Weights of a small GPT-style language model, trained from scratch on English Wikipedia: 16 layers, 6.03M parameters.
Each number is 50 + 15 x the weight over its row's rms, rounded and kept within 0 to 99. Layers, rows and columns count from 0. The size before them is the row's rms in percent of the matrix's.

# up: layer 11 MLP up, 512x160, rms 0.254, rows 101-122, columns 0-159
# down: layer 11 MLP down (transposed), 512x160, rms 0.128, rows 101-121, columns 0-159
up101 109:25 36 42 70 61 36 51 58 28 74 26 52 51 46 58 48 36 59 55 35 26 52 26 45 60 65 34 50 31 42 53 60 29 44 37 36 42 45 81 72 48 42 71 66 45 47 55 56 37 66 52 45 57 21 46 55 66 62 75 69 36 22 49 52 35 37 30 38 59 61 57 40 38 60 37 41 16 69 32 53 46 59 74 35 51 46 72 77 65 80 22 65 41 27 70 42 49 68 46 58 53 57 37 48 49 58 46 30 42 56 65 67 77 28 27 66 50 34 33 30 59 35 75 70 35 36 58 53 80 42 57 52 36 25 58 68 55 81 55 36 40 69 85 55 70 51 57 57 49 57 30 51 53 36 48 33 35 68 62 55
down101 107:63 55 55 55 31 70 22 59 25 68 51 63 50 38 68 24 31 37 28 65 34 31 55 60 58 59 47 38 70 70 58 48 38 54 74 56 35 50 49 56 33 61 66 69 73 47 59 59 53 52 70 40 39 51 44 70 53 59 53 57 62 28 54 42 30 27 55 54 48 49 53 20 47 56 40 55 25 51 33 61 63 70 44 24 78 62 69 41 32 64 43 37 44 63 57 44 64 73 40 49 30 29 47 40 63 81 51 49 33 48 73 37 25 30 53 86 29 77 50 34 55 29 30 32 68 43 58 64 68 66 47 57 46 19 62 58 59 56 80 10 28 67 50 40 62 47 52 31 41 46 33 60 57 67 57 48 25 58 35 45
up102 104:66 57 43 71 62 73 49 52 30 34 59 58 74 33 27 42 62 54 38 42 38 60 44 68 46 53 70 49 42 74 72 42 32 56 41 45 77 48 49 66 34 51 69 38 61 50 59 49 30 55 20 51 57 97 70 52 50 54 55 52 43 71 33 73 88 41 51 81 47 55 46 46 54 55 43 59 42 64 23 40 63 81 47 42 34 63 46 41 42 56 58 49 24 45 66 44 08 48 64 29 48 53 39 40 59 48 45 24 44 77 24 24 53 35 48 73 61 48 55 51 58 34 60 20 42 46 23 78 62 52 43 46 58 55 50 59 42 43 02 48 45 50 44 57 77 46 49 32 66 51 62 65 31 60 45 33 49 25 43 51
down102 112:54 54 49 50 60 74 27 66 57 59 31 08 42 67 48 54 48 56 46 46 65 36 62 59 38 49 23 48 63 28 47 60 46 64 47 61 50 52 44 52 91 40 56 47 43 62 53 47 43 61 39 45 29 56 83 36 44 47 40 49 63 38 55 62 51 44 66 46 31 64 57 47 61 54 24 68 58 81 45 47 56 66 30 52 59 74 51 57 17 67 33 40 68 66 75 53 61 75 55 20 70 45 48 58 31 49 35 56 49 64 34 26 56 29 61 53 83 39 52 37 65 66 44 34 67 69 31 48 46 64 38 33 69 16 79 63 53 40 37 29 31 56 72 33 34 34 35 41 65 49 45 58 23 34 68 25 52 76 29 55
up103 107:30 29 48 31 33 91 42 60 33 42 50 71 37 68 40 66 36 50 61 60 32 50 55 35 64 64 49 42 58 28 61 52 70 53 51 70 51 41 50 74 46 40 55 42 55 42 33 40 57 28 69 60 47 65 60 41 59 43 57 32 45 67 36 16 57 61 78 41 43 39 51 24 38 78 32 37 44 60 55 46 35 80 27 26 20 59 59 64 58 70 38 51 81 22 28 61 66 50 52 64 29 67 46 49 63 55 55 54 54 74 43 37 57 52 66 64 37 34 53 27 34 52 46 55 29 27 68 64 58 36 65 38 58 55 27 67 55 60 65 27 58 46 52 45 24 38 52 38 79 63 15 62 42 76 49 57 78 58 44 37
down103 110:79 60 44 50 24 32 31 27 47 43 57 25 24 36 54 42 26 53 22 33 71 77 46 66 57 57 20 73 74 54 26 44 40 57 30 67 56 59 62 40 62 39 38 55 60 56 58 74 36 53 65 54 49 52 55 62 50 34 46 51 38 62 55 48 44 45 41 69 46 28 60 49 44 26 54 68 47 53 53 80 42 42 44 49 58 38 39 26 39 38 52 55 32 56 81 39 47 47 39 45 63 36 19 62 36 50 62 59 36 52 54 62 33 63 35 60 45 36 64 34 66 46 61 55 40 60 22 67 67 69 53 81 42 18 58 78 28 47 32 43 22 81 34 54 70 71 45 37 68 54 77 47 44 66 39 74 44 72 67 54
up104 094:61 52 61 25 44 53 31 44 79 35 31 32 45 53 58 56 27 58 46 61 32 45 60 46 66 47 45 63 45 28 65 22 49 64 34 20 72 79 34 57 36 56 64 58 15 39 35 58 62 47 40 78 65 52 70 59 60 58 43 17 60 43 45 67 40 50 41 44 31 47 52 49 38 65 68 40 70 38 40 31 66 40 64 52 62 40 66 41 45 66 69 53 58 36 52 25 44 99 43 70 27 51 22 77 73 68 49 41 43 73 43 47 59 24 62 51 35 42 30 20 40 47 21 65 43 56 48 40 39 81 30 30 57 73 48 67 58 36 60 66 42 45 51 57 61 36 52 49 50 45 52 54 46 74 33 53 57 73 49 51
down104 103:45 48 50 53 59 53 67 64 61 40 52 28 64 69 50 49 53 54 49 68 52 66 60 46 31 67 73 46 43 37 30 11 51 49 67 29 56 91 33 48 35 46 77 49 34 50 41 42 63 52 73 60 60 34 72 35 50 47 49 56 66 59 31 77 32 28 47 62 70 47 52 44 47 55 35 20 15 57 45 64 59 75 51 65 37 57 45 25 22 45 36 60 60 55 20 47 43 63 42 56 41 79 24 65 31 49 39 50 13 48 73 25 68 91 59 62 43 60 70 41 49 52 60 65 53 70 42 39 47 54 69 30 62 32 47 43 41 46 49 46 50 75 45 46 40 35 44 60 48 51 81 23 50 61 36 26 40 34 59 56
up105 107:52 39 32 32 46 80 39 53 48 29 53 23 53 53 40 61 39 70 69 39 60 69 32 26 30 86 55 52 55 40 42 35 54 34 29 69 61 29 57 41 41 60 61 65 51 49 43 42 65 62 33 35 45 52 38 56 43 33 52 69 65 58 49 31 90 35 55 48 70 25 48 56 22 36 31 74 29 43 29 68 43 60 66 76 77 63 63 54 50 69 72 64 48 47 38 43 46 52 76 48 72 43 52 45 29 51 69 09 75 60 24 70 53 39 35 34 42 50 33 67 61 65 60 66 55 72 33 46 47 42 50 52 57 33 51 57 53 33 46 71 54 72 78 34 75 62 44 41 38 53 27 49 58 63 40 65 46 35 35 38
down105 108:45 53 16 52 75 53 67 61 21 40 58 58 48 43 45 46 53 29 62 52 45 58 68 34 57 47 52 45 55 38 48 38 41 65 70 34 47 40 67 60 53 57 48 37 44 35 52 67 38 73 54 70 62 38 56 54 36 18 62 72 37 29 39 40 39 57 42 64 73 36 29 45 60 42 57 32 67 74 46 57 65 64 40 57 75 69 40 48 35 48 20 39 55 74 41 47 42 53 33 17 46 74 53 46 63 52 36 47 27 41 83 28 65 51 46 60 56 31 48 70 44 49 56 34 52 69 63 37 55 70 39 16 52 37 27 83 15 48 74 59 72 65 47 68 25 33 52 47 41 60 87 71 27 61 66 59 38 43 48 73
up106 097:69 80 36 43 28 44 11 48 29 40 67 30 39 35 54 25 45 47 57 64 57 54 44 64 48 56 37 63 72 55 99 43 57 62 49 40 65 47 40 40 45 36 46 78 50 69 58 29 43 44 64 50 28 66 56 74 40 47 87 34 44 58 55 32 46 61 21 38 52 58 52 39 25 48 63 65 31 39 61 51 29 37 59 32 36 61 35 67 31 29 32 51 65 47 78 27 16 56 70 49 56 47 67 61 39 48 59 47 24 56 67 46 66 58 34 53 38 57 48 66 37 39 44 54 35 62 61 65 75 51 46 47 36 77 18 56 56 48 40 35 52 54 68 43 61 51 67 47 56 29 81 64 61 57 66 39 63 43 38 43
down106 089:47 41 49 56 56 54 75 38 39 61 75 36 38 80 61 29 37 67 57 43 26 52 57 51 47 47 42 48 71 55 33 20 41 51 68 44 52 32 49 45 45 58 31 60 45 49 68 49 49 59 35 53 47 25 27 20 41 62 54 60 34 60 45 56 47 72 24 33 93 60 58 36 83 59 51 64 69 51 37 70 44 42 34 68 73 56 43 51 69 54 68 59 62 41 43 60 57 40 48 24 79 84 29 40 03 23 20 64 42 90 68 53 35 46 57 33 61 30 57 38 54 61 42 29 62 52 73 45 58 44 44 64 64 29 63 57 53 54 50 33 53 60 52 51 35 64 54 48 23 52 34 67 34 38 54 56 64 37 53 56
up107 108:54 49 66 47 39 46 59 67 55 24 58 38 73 66 63 63 37 50 52 60 43 29 57 64 31 60 64 58 53 53 55 74 48 34 77 30 48 49 53 42 62 46 47 33 39 08 62 40 45 47 55 33 49 41 51 37 58 68 73 69 73 66 28 22 60 54 59 37 41 70 76 67 52 33 68 66 43 29 13 46 35 50 38 63 51 57 56 39 68 71 57 49 34 45 50 29 62 56 45 58 34 61 30 59 78 30 61 26 53 35 60 42 55 40 46 36 26 45 54 16 63 45 46 65 17 50 57 63 52 50 38 78 50 57 38 65 38 81 63 65 82 42 48 23 35 42 31 59 46 65 42 69 20 61 22 48 62 41 73 63
down107 110:40 36 67 45 84 44 46 75 47 41 54 55 81 61 54 33 53 43 62 45 26 27 43 36 71 45 26 53 67 41 42 52 48 60 63 53 54 45 51 16 37 56 49 30 48 63 49 38 48 48 31 43 59 62 30 33 45 50 48 84 48 57 46 48 57 36 55 18 55 66 62 49 48 20 46 70 53 77 37 44 29 64 48 56 70 26 51 24 16 57 39 83 23 52 69 63 52 75 20 59 32 56 57 24 26 48 55 62 59 69 67 47 38 47 47 61 46 46 66 61 40 43 70 63 70 69 50 57 35 63 33 49 49 49 25 47 73 43 56 24 84 35 72 58 38 33 69 70 37 38 68 63 68 51 63 26 39 57 53 49
up108 102:65 70 21 58 24 53 94 72 44 41 35 59 53 57 63 35 37 35 47 37 52 67 45 80 65 45 49 12 41 62 49 69 23 68 53 38 52 64 31 54 61 38 62 30 68 26 47 32 52 55 63 30 83 72 70 06 37 38 36 52 45 43 24 88 51 71 41 55 44 31 46 41 41 42 52 66 46 49 33 68 71 28 57 47 45 42 52 58 67 21 47 79 60 64 55 44 46 37 57 47 41 40 44 52 33 63 46 40 28 32 63 59 58 25 66 36 72 57 50 43 33 35 55 81 56 52 44 72 54 50 49 40 46 50 52 51 61 60 46 67 58 32 34 63 57 34 34 49 31 65 66 60 46 66 63 38 46 54 55 62
down108 110:18 57 89 58 51 27 70 35 60 45 34 49 51 68 93 72 51 32 51 51 45 61 52 56 31 40 36 56 53 36 43 51 31 53 63 52 63 45 82 78 59 26 41 42 51 39 55 28 38 21 46 72 54 59 66 49 53 54 68 67 30 50 49 21 71 54 31 73 31 34 49 68 56 39 40 38 37 50 59 64 61 59 57 65 42 66 52 67 46 36 60 68 65 63 50 56 23 53 58 22 28 15 52 83 41 72 40 55 21 44 60 52 32 50 63 37 49 40 43 51 35 38 32 31 39 68 39 60 36 44 33 51 52 48 44 48 60 46 28 32 40 58 81 51 50 29 68 49 28 32 72 41 53 64 64 53 51 68 70 72
up109 092:41 62 56 59 30 64 74 29 34 36 47 72 58 36 44 24 40 49 67 43 48 69 51 45 53 57 56 20 30 35 56 63 29 44 53 90 37 37 51 49 58 51 36 32 58 27 26 76 55 46 45 57 46 47 36 51 46 52 34 39 50 75 54 39 13 51 39 59 80 37 43 66 48 38 44 55 46 56 67 29 50 50 66 62 67 40 43 47 92 36 26 38 55 46 34 59 68 64 53 59 63 58 29 64 53 62 63 73 62 46 34 74 65 56 33 24 52 35 36 20 67 58 41 48 35 56 59 49 59 47 33 62 79 47 14 68 60 86 53 30 27 48 67 42 59 34 68 45 73 44 65 45 58 52 65 35 40 31 59 67
down109 099:41 46 52 47 51 42 49 33 55 60 38 52 55 44 43 60 41 67 40 58 59 53 73 29 54 55 34 58 39 55 45 51 72 62 63 36 54 47 52 35 52 72 47 56 43 27 76 14 25 63 70 00 47 49 79 45 45 55 54 74 47 58 50 62 69 44 45 44 67 56 57 56 57 75 72 59 71 52 33 27 37 65 47 34 36 21 69 45 33 32 44 47 63 15 52 47 44 50 52 32 43 52 47 54 64 28 37 63 17 59 73 51 52 54 59 48 67 65 47 47 71 49 62 42 52 34 60 46 22 27 61 36 31 39 42 63 27 31 28 41 46 57 34 81 58 69 32 73 81 55 54 40 29 70 58 55 48 69 58 81
up110 106:40 60 53 34 66 38 45 53 44 55 39 67 53 58 67 59 28 39 43 56 40 62 32 58 63 37 34 52 38 52 44 56 22 51 40 40 21 70 79 45 74 56 68 69 38 26 34 73 48 54 36 19 53 52 62 62 48 47 56 64 51 46 51 73 58 11 67 62 32 60 53 66 58 32 64 43 26 61 37 50 55 55 37 45 60 63 43 10 37 56 70 36 71 25 40 26 47 15 44 34 56 48 48 37 83 63 32 79 71 61 49 61 35 62 51 61 38 44 60 52 57 62 73 34 48 69 45 56 71 69 54 67 48 08 27 63 52 48 70 66 54 48 44 48 69 61 58 40 41 34 33 42 47 51 34 72 21 43 41 75
down110 104:44 60 27 50 57 46 60 62 51 25 59 48 45 38 75 63 40 50 43 32 30 71 29 28 48 44 47 58 47 37 71 14 55 56 38 44 36 36 44 67 32 55 67 38 55 86 67 40 57 58 54 37 35 38 66 44 43 53 59 83 49 53 45 35 34 74 31 33 55 26 58 53 49 49 59 76 41 44 56 28 82 62 38 60 64 47 48 60 71 75 51 37 35 89 58 77 72 44 80 22 67 63 50 44 44 44 81 40 42 37 29 88 29 74 59 52 54 33 36 34 35 47 39 60 60 42 45 43 39 40 69 74 38 31 45 38 47 30 41 38 65 69 38 41 49 39 49 54 58 66 53 70 62 35 72 71 40 58 41 50
up111 099:47 34 35 36 37 27 38 37 45 29 40 83 76 50 59 49 67 61 30 52 48 22 51 41 59 53 34 30 60 43 55 61 49 41 25 42 63 50 52 47 74 34 50 68 34 63 50 80 40 48 50 39 73 20 40 29 53 68 50 87 63 62 61 46 37 58 43 48 23 70 52 64 65 65 75 64 75 43 42 41 57 66 62 53 63 62 49 33 00 35 47 41 33 35 59 44 36 55 56 57 58 24 33 82 80 22 72 41 25 53 43 50 29 51 34 61 66 78 51 53 53 61 33 40 40 78 56 51 45 37 49 56 64 54 51 63 46 41 32 55 39 57 66 29 37 40 57 65 52 61 66 45 53 26 70 64 39 54 58 49
down111 109:57 71 52 35 53 48 46 43 39 32 62 40 50 55 29 38 55 86 38 68 41 58 66 56 33 70 75 66 48 60 59 50 60 55 41 62 51 64 81 42 51 46 41 58 66 49 40 16 66 43 51 53 40 53 46 41 30 67 52 02 34 40 13 65 69 42 64 61 66 54 63 55 42 29 64 74 41 59 45 66 53 61 33 48 41 44 56 65 72 34 64 73 63 21 34 55 22 29 52 43 49 84 66 55 34 41 54 53 32 50 69 38 22 48 37 44 45 40 83 52 57 76 42 36 45 68 54 64 63 48 42 56 41 70 27 55 09 34 64 47 27 46 51 76 48 48 48 71 59 45 37 48 63 24 69 38 32 60 55 39
up112 100:29 58 28 24 41 45 58 56 29 99 41 32 40 35 78 56 36 52 60 59 62 69 82 90 16 72 39 46 64 32 63 52 80 50 53 78 44 48 45 50 35 50 49 43 75 46 30 55 35 41 63 53 41 41 71 39 43 57 38 73 70 21 33 75 43 52 48 38 57 32 42 31 59 26 50 59 40 40 45 42 66 43 43 71 39 56 41 20 47 40 52 69 64 37 83 49 54 40 60 35 43 50 47 44 54 36 55 60 44 47 36 52 72 71 56 26 46 77 72 51 57 45 48 43 63 38 58 28 72 33 55 69 38 48 68 53 50 46 53 48 50 61 57 50 50 34 47 04 54 73 41 43 52 52 52 61 62 39 38 40
down112 102:24 72 66 54 87 26 47 80 60 42 52 61 48 69 33 59 63 76 54 25 40 53 23 54 78 53 45 62 51 81 45 45 20 27 70 50 67 42 28 53 38 48 69 53 46 72 70 38 44 59 44 44 77 39 45 45 38 52 42 56 41 50 48 49 67 53 58 80 64 29 52 87 65 69 52 40 51 32 35 64 47 43 43 39 49 38 48 53 44 45 42 55 42 44 31 48 43 40 50 85 32 42 64 25 52 65 62 49 54 69 49 30 47 31 30 60 55 24 51 42 36 52 59 77 61 51 53 61 21 42 23 43 43 46 57 34 48 30 49 98 53 49 55 54 71 59 61 52 36 11 55 69 51 56 51 27 31 45 53 46
up113 102:29 52 54 76 60 50 48 27 50 55 41 35 64 62 61 65 32 31 68 26 59 55 15 76 39 48 29 31 40 50 75 53 53 45 31 44 59 56 45 28 52 62 67 48 48 59 46 51 70 28 30 70 15 58 60 73 66 49 59 63 37 52 72 47 39 46 38 42 57 62 57 57 63 62 60 23 39 52 65 48 71 74 52 39 63 53 66 34 42 67 52 68 37 39 56 41 53 71 55 32 65 53 33 09 44 65 45 47 68 45 35 60 41 41 73 53 64 61 62 34 39 75 64 36 61 63 45 59 27 64 71 53 65 52 45 39 42 35 26 48 47 25 74 60 44 30 23 40 38 86 51 70 60 34 22 65 15 52 48 34
down113 093:59 43 61 56 48 45 57 52 50 68 66 39 75 66 42 39 62 53 52 58 40 58 44 67 45 68 59 52 68 49 42 70 61 24 33 47 67 39 63 12 60 58 37 62 41 90 37 71 60 72 33 55 52 52 59 37 34 55 41 47 65 47 09 44 53 62 47 60 58 52 25 45 63 45 18 46 33 49 57 54 59 24 45 63 63 31 57 66 29 48 33 45 52 28 72 42 41 45 50 82 63 45 51 54 62 50 24 63 88 30 44 64 34 28 67 69 45 25 53 33 50 60 42 59 33 42 68 53 57 54 66 36 58 49 57 67 57 69 54 55 42 60 20 20 65 82 89 37 30 41 41 22 64 58 46 30 43 62 45 39
up114 092:50 41 55 59 65 38 50 52 78 54 75 26 35 47 41 52 41 43 45 51 81 46 56 80 41 45 64 62 72 61 46 57 56 45 51 33 57 71 68 42 68 61 67 38 42 30 85 39 52 52 49 33 37 34 82 64 42 54 54 38 51 27 55 53 61 61 36 87 44 64 63 52 59 44 15 33 73 41 50 44 67 56 62 57 37 49 44 46 63 40 36 80 30 42 19 74 63 58 33 49 47 39 43 15 79 55 45 51 38 68 48 63 41 49 28 67 42 21 68 21 70 66 46 45 38 41 43 44 47 27 68 54 34 58 61 43 47 24 41 43 55 44 37 47 45 37 35 18 86 30 47 39 42 55 71 69 63 53 34 60
down114 070:35 40 40 50 36 54 60 50 47 52 42 38 53 73 43 64 56 76 46 73 57 40 43 44 61 41 75 33 20 87 42 40 61 41 50 60 60 52 42 39 40 32 21 64 39 52 63 38 80 56 37 74 51 60 39 79 66 55 58 43 26 48 45 68 59 57 70 35 84 47 33 76 50 78 76 76 49 62 36 39 35 17 78 35 22 75 57 41 41 51 42 20 53 46 64 41 38 34 53 35 60 56 41 23 44 48 46 55 44 51 68 48 64 60 54 45 47 56 39 76 65 69 78 33 26 46 25 73 62 24 55 44 57 35 29 48 49 62 78 45 31 51 53 53 65 28 46 59 53 48 47 55 45 39 41 24 26 42 42 49
up115 087:28 76 39 57 40 53 46 49 50 55 11 54 45 35 55 50 65 41 50 58 67 58 53 49 50 26 26 23 46 59 56 65 30 63 35 36 61 56 62 46 45 60 51 53 48 47 61 32 53 60 56 36 50 47 52 47 10 52 51 64 60 65 87 47 12 75 44 59 32 47 40 55 50 71 32 39 54 40 54 55 78 41 49 80 61 55 66 23 39 43 67 64 40 42 58 47 76 68 46 34 41 57 36 30 38 54 37 58 55 53 17 49 70 43 28 49 65 12 60 18 42 37 64 53 44 33 67 70 34 43 53 18 58 91 66 40 42 43 81 33 51 62 51 50 52 52 48 47 42 74 61 62 46 33 48 61 54 46 74 79
down115 094:63 69 37 67 55 40 61 73 32 78 58 75 45 75 67 67 31 37 68 80 56 63 64 43 52 35 34 51 61 51 46 33 67 25 66 45 53 66 68 63 33 51 18 33 49 37 33 41 66 33 77 51 47 44 50 56 34 71 40 21 24 34 43 47 61 39 52 49 52 32 63 61 80 58 50 73 38 65 50 16 23 33 59 26 63 40 57 55 34 26 51 40 39 55 54 42 47 56 56 43 70 47 71 48 48 49 58 65 60 53 41 25 50 60 42 43 26 09 65 50 52 74 60 25 78 74 52 38 63 33 40 41 60 41 56 57 15 51 60 63 51 46 58 50 48 57 68 49 31 66 59 43 38 57 50 37 27 62 23 58
up116 092:53 62 40 47 55 51 29 54 48 58 67 44 45 32 44 46 53 39 46 63 38 48 63 55 50 37 22 32 19 55 32 54 47 44 59 71 62 67 32 32 52 35 68 48 44 55 56 47 65 62 42 39 71 35 58 44 42 43 59 59 32 42 22 64 50 66 43 66 47 39 47 27 45 37 43 53 53 34 48 58 45 40 75 69 49 28 70 57 41 88 60 66 90 30 30 66 32 39 73 52 85 25 56 32 28 50 52 45 85 68 46 49 34 52 42 55 66 79 12 29 63 55 39 78 30 31 38 48 48 53 64 47 12 23 58 74 48 72 37 38 50 46 60 49 67 42 56 49 73 36 55 53 71 49 49 68 25 68 45 45
down116 088:84 28 25 35 57 67 59 69 61 53 34 56 58 53 49 52 45 44 43 45 43 61 68 53 38 29 71 70 27 37 18 28 42 42 55 51 47 51 72 62 61 55 17 44 43 47 57 32 76 36 37 69 25 72 46 44 31 53 45 43 15 46 33 60 31 64 59 77 49 37 78 35 54 57 69 27 61 30 45 20 41 76 42 63 48 60 41 40 43 57 61 58 44 56 47 64 36 61 32 25 49 57 39 55 58 32 44 66 39 40 66 69 28 47 59 60 62 69 81 53 52 59 34 66 78 44 62 29 42 71 43 75 63 32 55 30 38 32 71 31 53 43 44 63 68 48 75 44 33 68 53 32 38 40 57 63 45 39 79 47
up117 096:69 42 34 50 01 29 40 58 36 34 59 50 77 64 45 41 72 55 56 62 58 36 59 77 41 39 57 54 55 70 67 56 70 58 37 79 59 36 61 52 47 31 53 63 41 48 51 64 49 26 30 41 37 47 62 61 56 46 18 74 65 77 73 62 52 38 68 42 76 35 53 58 54 19 42 46 50 30 47 48 35 32 54 49 33 54 45 49 53 68 39 12 52 20 46 64 47 17 64 42 40 48 32 56 55 74 43 61 46 42 49 28 33 62 60 49 63 50 52 00 74 49 59 52 61 52 58 45 53 55 61 52 70 52 73 44 34 28 52 45 32 42 77 52 47 66 31 60 67 41 46 25 55 66 73 56 59 53 60 29
down117 093:38 60 43 48 60 48 37 64 51 42 47 64 30 51 41 31 51 56 49 54 61 36 60 40 34 46 69 70 49 49 76 61 38 32 47 54 47 44 52 79 39 53 29 43 66 63 51 41 73 54 54 47 25 69 62 61 65 33 60 53 40 50 45 44 57 62 40 29 87 33 30 55 24 62 73 54 46 53 55 39 71 44 75 49 44 78 57 53 37 17 26 44 53 71 41 47 45 46 63 25 44 38 38 74 53 43 38 61 63 32 77 35 98 62 14 37 53 53 37 43 74 41 63 47 20 59 76 48 69 34 33 31 51 63 75 15 43 71 30 50 26 39 39 50 75 65 56 50 57 39 42 72 68 53 49 56 39 50 76 50
up118 102:52 60 58 65 21 54 56 24 49 63 38 67 36 60 28 64 52 66 63 31 69 55 57 71 43 44 77 55 52 57 36 69 53 30 32 21 38 69 36 55 45 65 50 63 50 63 55 74 56 80 34 80 48 15 57 58 44 63 57 21 45 42 25 22 74 55 54 60 59 70 60 37 76 41 62 25 44 67 47 56 50 74 44 67 51 42 60 46 61 58 42 57 82 41 56 54 42 28 52 27 51 51 39 54 44 58 72 51 27 34 40 53 53 48 59 58 44 29 23 40 74 42 69 31 40 55 49 40 14 78 34 39 17 49 48 47 38 38 59 51 21 56 48 43 49 41 65 81 54 30 48 23 54 67 56 63 41 34 46 44
down118 108:17 14 63 27 38 59 67 53 34 78 61 50 54 32 51 58 68 48 46 65 63 56 58 54 45 38 21 72 75 56 16 38 42 41 37 60 55 29 54 34 58 41 41 41 59 42 58 65 27 52 67 28 51 47 46 65 27 73 52 93 59 67 39 29 14 63 27 54 37 47 60 61 80 44 58 68 50 38 74 55 53 48 53 43 76 65 35 53 63 76 36 45 60 44 59 30 49 60 46 44 59 48 62 47 68 44 59 35 56 57 76 60 50 67 34 39 63 46 26 43 31 72 42 65 26 39 53 46 55 31 68 88 58 57 46 39 44 36 35 61 34 51 42 63 49 47 31 63 60 47 33 61 41 56 43 24 29 41 28 67
up119 102:37 67 54 46 74 74 51 56 75 34 54 52 53 11 49 34 49 36 24 62 51 36 40 30 35 69 48 70 17 46 44 54 71 53 47 47 65 65 59 42 34 38 56 34 51 39 33 46 57 48 45 52 59 37 65 55 49 68 49 36 79 56 37 69 60 49 46 59 39 25 60 24 65 24 58 52 71 46 56 39 09 57 58 59 53 78 49 47 40 73 64 77 61 67 62 62 22 52 33 22 45 45 51 41 73 34 47 57 63 34 59 40 29 64 54 44 63 44 53 64 83 42 70 46 48 61 42 28 36 37 75 61 46 72 31 32 62 54 17 43 61 56 42 50 77 18 52 58 87 48 55 52 71 52 42 54 30 45 38 40
down119 104:54 39 53 58 81 52 26 63 64 67 48 76 43 47 39 51 46 38 68 32 46 39 47 36 69 60 51 54 51 30 58 55 48 63 41 57 48 59 54 25 09 18 71 62 67 58 69 53 63 51 54 59 41 46 19 37 51 48 30 54 46 45 59 71 47 46 59 63 63 52 52 62 45 61 39 41 53 32 38 72 43 46 57 54 61 40 35 71 21 54 24 47 72 78 71 50 35 58 53 72 36 29 30 66 71 50 47 11 72 62 25 62 43 55 40 66 38 07 56 45 59 46 34 80 52 73 45 62 39 74 53 56 24 60 40 30 65 54 53 51 61 11 66 36 49 49 64 68 57 44 62 26 46 35 51 64 25 50 45 36
up120 110:56 70 34 39 43 23 28 58 52 46 71 55 45 48 46 69 55 49 49 21 58 43 41 64 55 27 77 40 42 57 28 82 62 52 26 38 16 53 46 67 34 28 27 61 59 61 36 62 47 52 51 28 62 57 88 55 48 47 56 57 81 42 39 41 50 38 56 72 30 21 58 63 58 64 47 56 53 38 40 57 38 70 48 42 45 61 25 41 27 36 31 57 41 55 44 41 50 38 64 45 46 60 46 43 42 33 58 18 99 28 62 52 84 59 23 57 68 59 51 59 73 45 79 66 39 43 58 39 38 57 33 77 65 46 46 34 37 65 60 63 39 52 35 71 69 22 47 55 53 65 41 61 70 49 49 55 54 49 68 60
down120 107:48 45 47 52 56 49 46 60 74 61 35 39 77 60 78 58 43 62 55 64 25 37 63 40 23 38 23 60 67 68 50 20 59 39 28 39 62 58 31 42 38 46 39 62 75 48 41 30 22 47 45 32 44 26 69 55 48 68 66 35 64 52 88 45 41 57 83 52 50 53 52 37 51 29 32 58 49 72 22 40 70 67 42 57 75 36 29 43 03 75 49 52 80 43 58 46 55 63 68 35 55 36 49 51 47 56 38 80 48 67 33 48 41 42 29 69 34 57 44 26 41 57 56 34 64 49 59 53 55 64 63 65 50 77 42 51 31 51 49 79 51 50 49 46 46 55 57 41 39 71 28 33 45 41 70 32 43 45 56 22
up121 085:61 27 70 24 62 38 53 37 19 41 55 63 55 53 45 52 55 69 55 71 41 37 38 38 67 47 64 39 35 53 60 99 40 58 69 71 61 48 34 57 55 41 45 31 74 57 30 59 50 63 32 28 47 61 52 53 60 33 63 60 51 47 43 30 77 73 27 57 46 58 50 62 34 49 73 61 37 33 53 42 45 67 26 36 62 29 46 19 57 22 44 42 46 73 74 52 66 69 44 38 59 56 49 32 43 52 10 63 69 75 40 43 49 61 53 39 36 23 43 48 56 47 63 42 42 25 56 21 56 68 69 51 59 55 57 57 36 40 32 26 44 61 43 59 56 36 45 61 89 33 32 60 75 30 69 54 55 60 63 42
down121 085:44 37 36 70 63 44 31 50 35 41 55 50 46 76 48 41 72 60 24 47 57 46 42 60 52 45 45 53 74 77 52 00 75 46 66 36 69 38 43 47 21 35 66 85 25 55 50 28 36 63 58 38 55 29 52 07 38 70 25 49 44 45 68 49 49 23 44 60 67 48 66 45 70 68 56 49 17 57 38 38 57 29 68 38 62 56 50 72 34 49 50 50 61 56 65 30 66 38 28 57 57 47 54 51 65 59 50 58 51 49 63 65 70 55 63 40 79 38 45 31 25 52 37 71 38 60 33 46 53 44 62 42 56 44 18 53 77 42 68 34 68 53 42 62 42 56 44 68 52 75 47 50 65 51 48 49 45 35 31 72
up122 110:48 60 73 28 41 36 42 31 60 61 55 73 58 43 16 34 26 15 11 28 41 69 49 54 39 55 75 46 34 39 60 47 60 48 71 36 52 79 53 47 34 57 51 71 40 64 55 73 85 28 42 47 25 52 64 66 45 49 80 54 59 37 46 44 60 49 45 26 55 70 39 28 51 76 74 49 59 61 59 41 54 45 53 52 64 58 54 43 58 61 38 61 64 54 63 42 52 31 39 44 30 49 39 37 81 59 51 61 61 59 59 42 39 75 11 53 43 63 39 50 38 53 52 30 48 64 42 48 51 40 43 55 57 60 24 43 48 18 58 59 31 13 52 57 61 56 46 69 60 38 63 37 66 48 40 45 67 40 99 42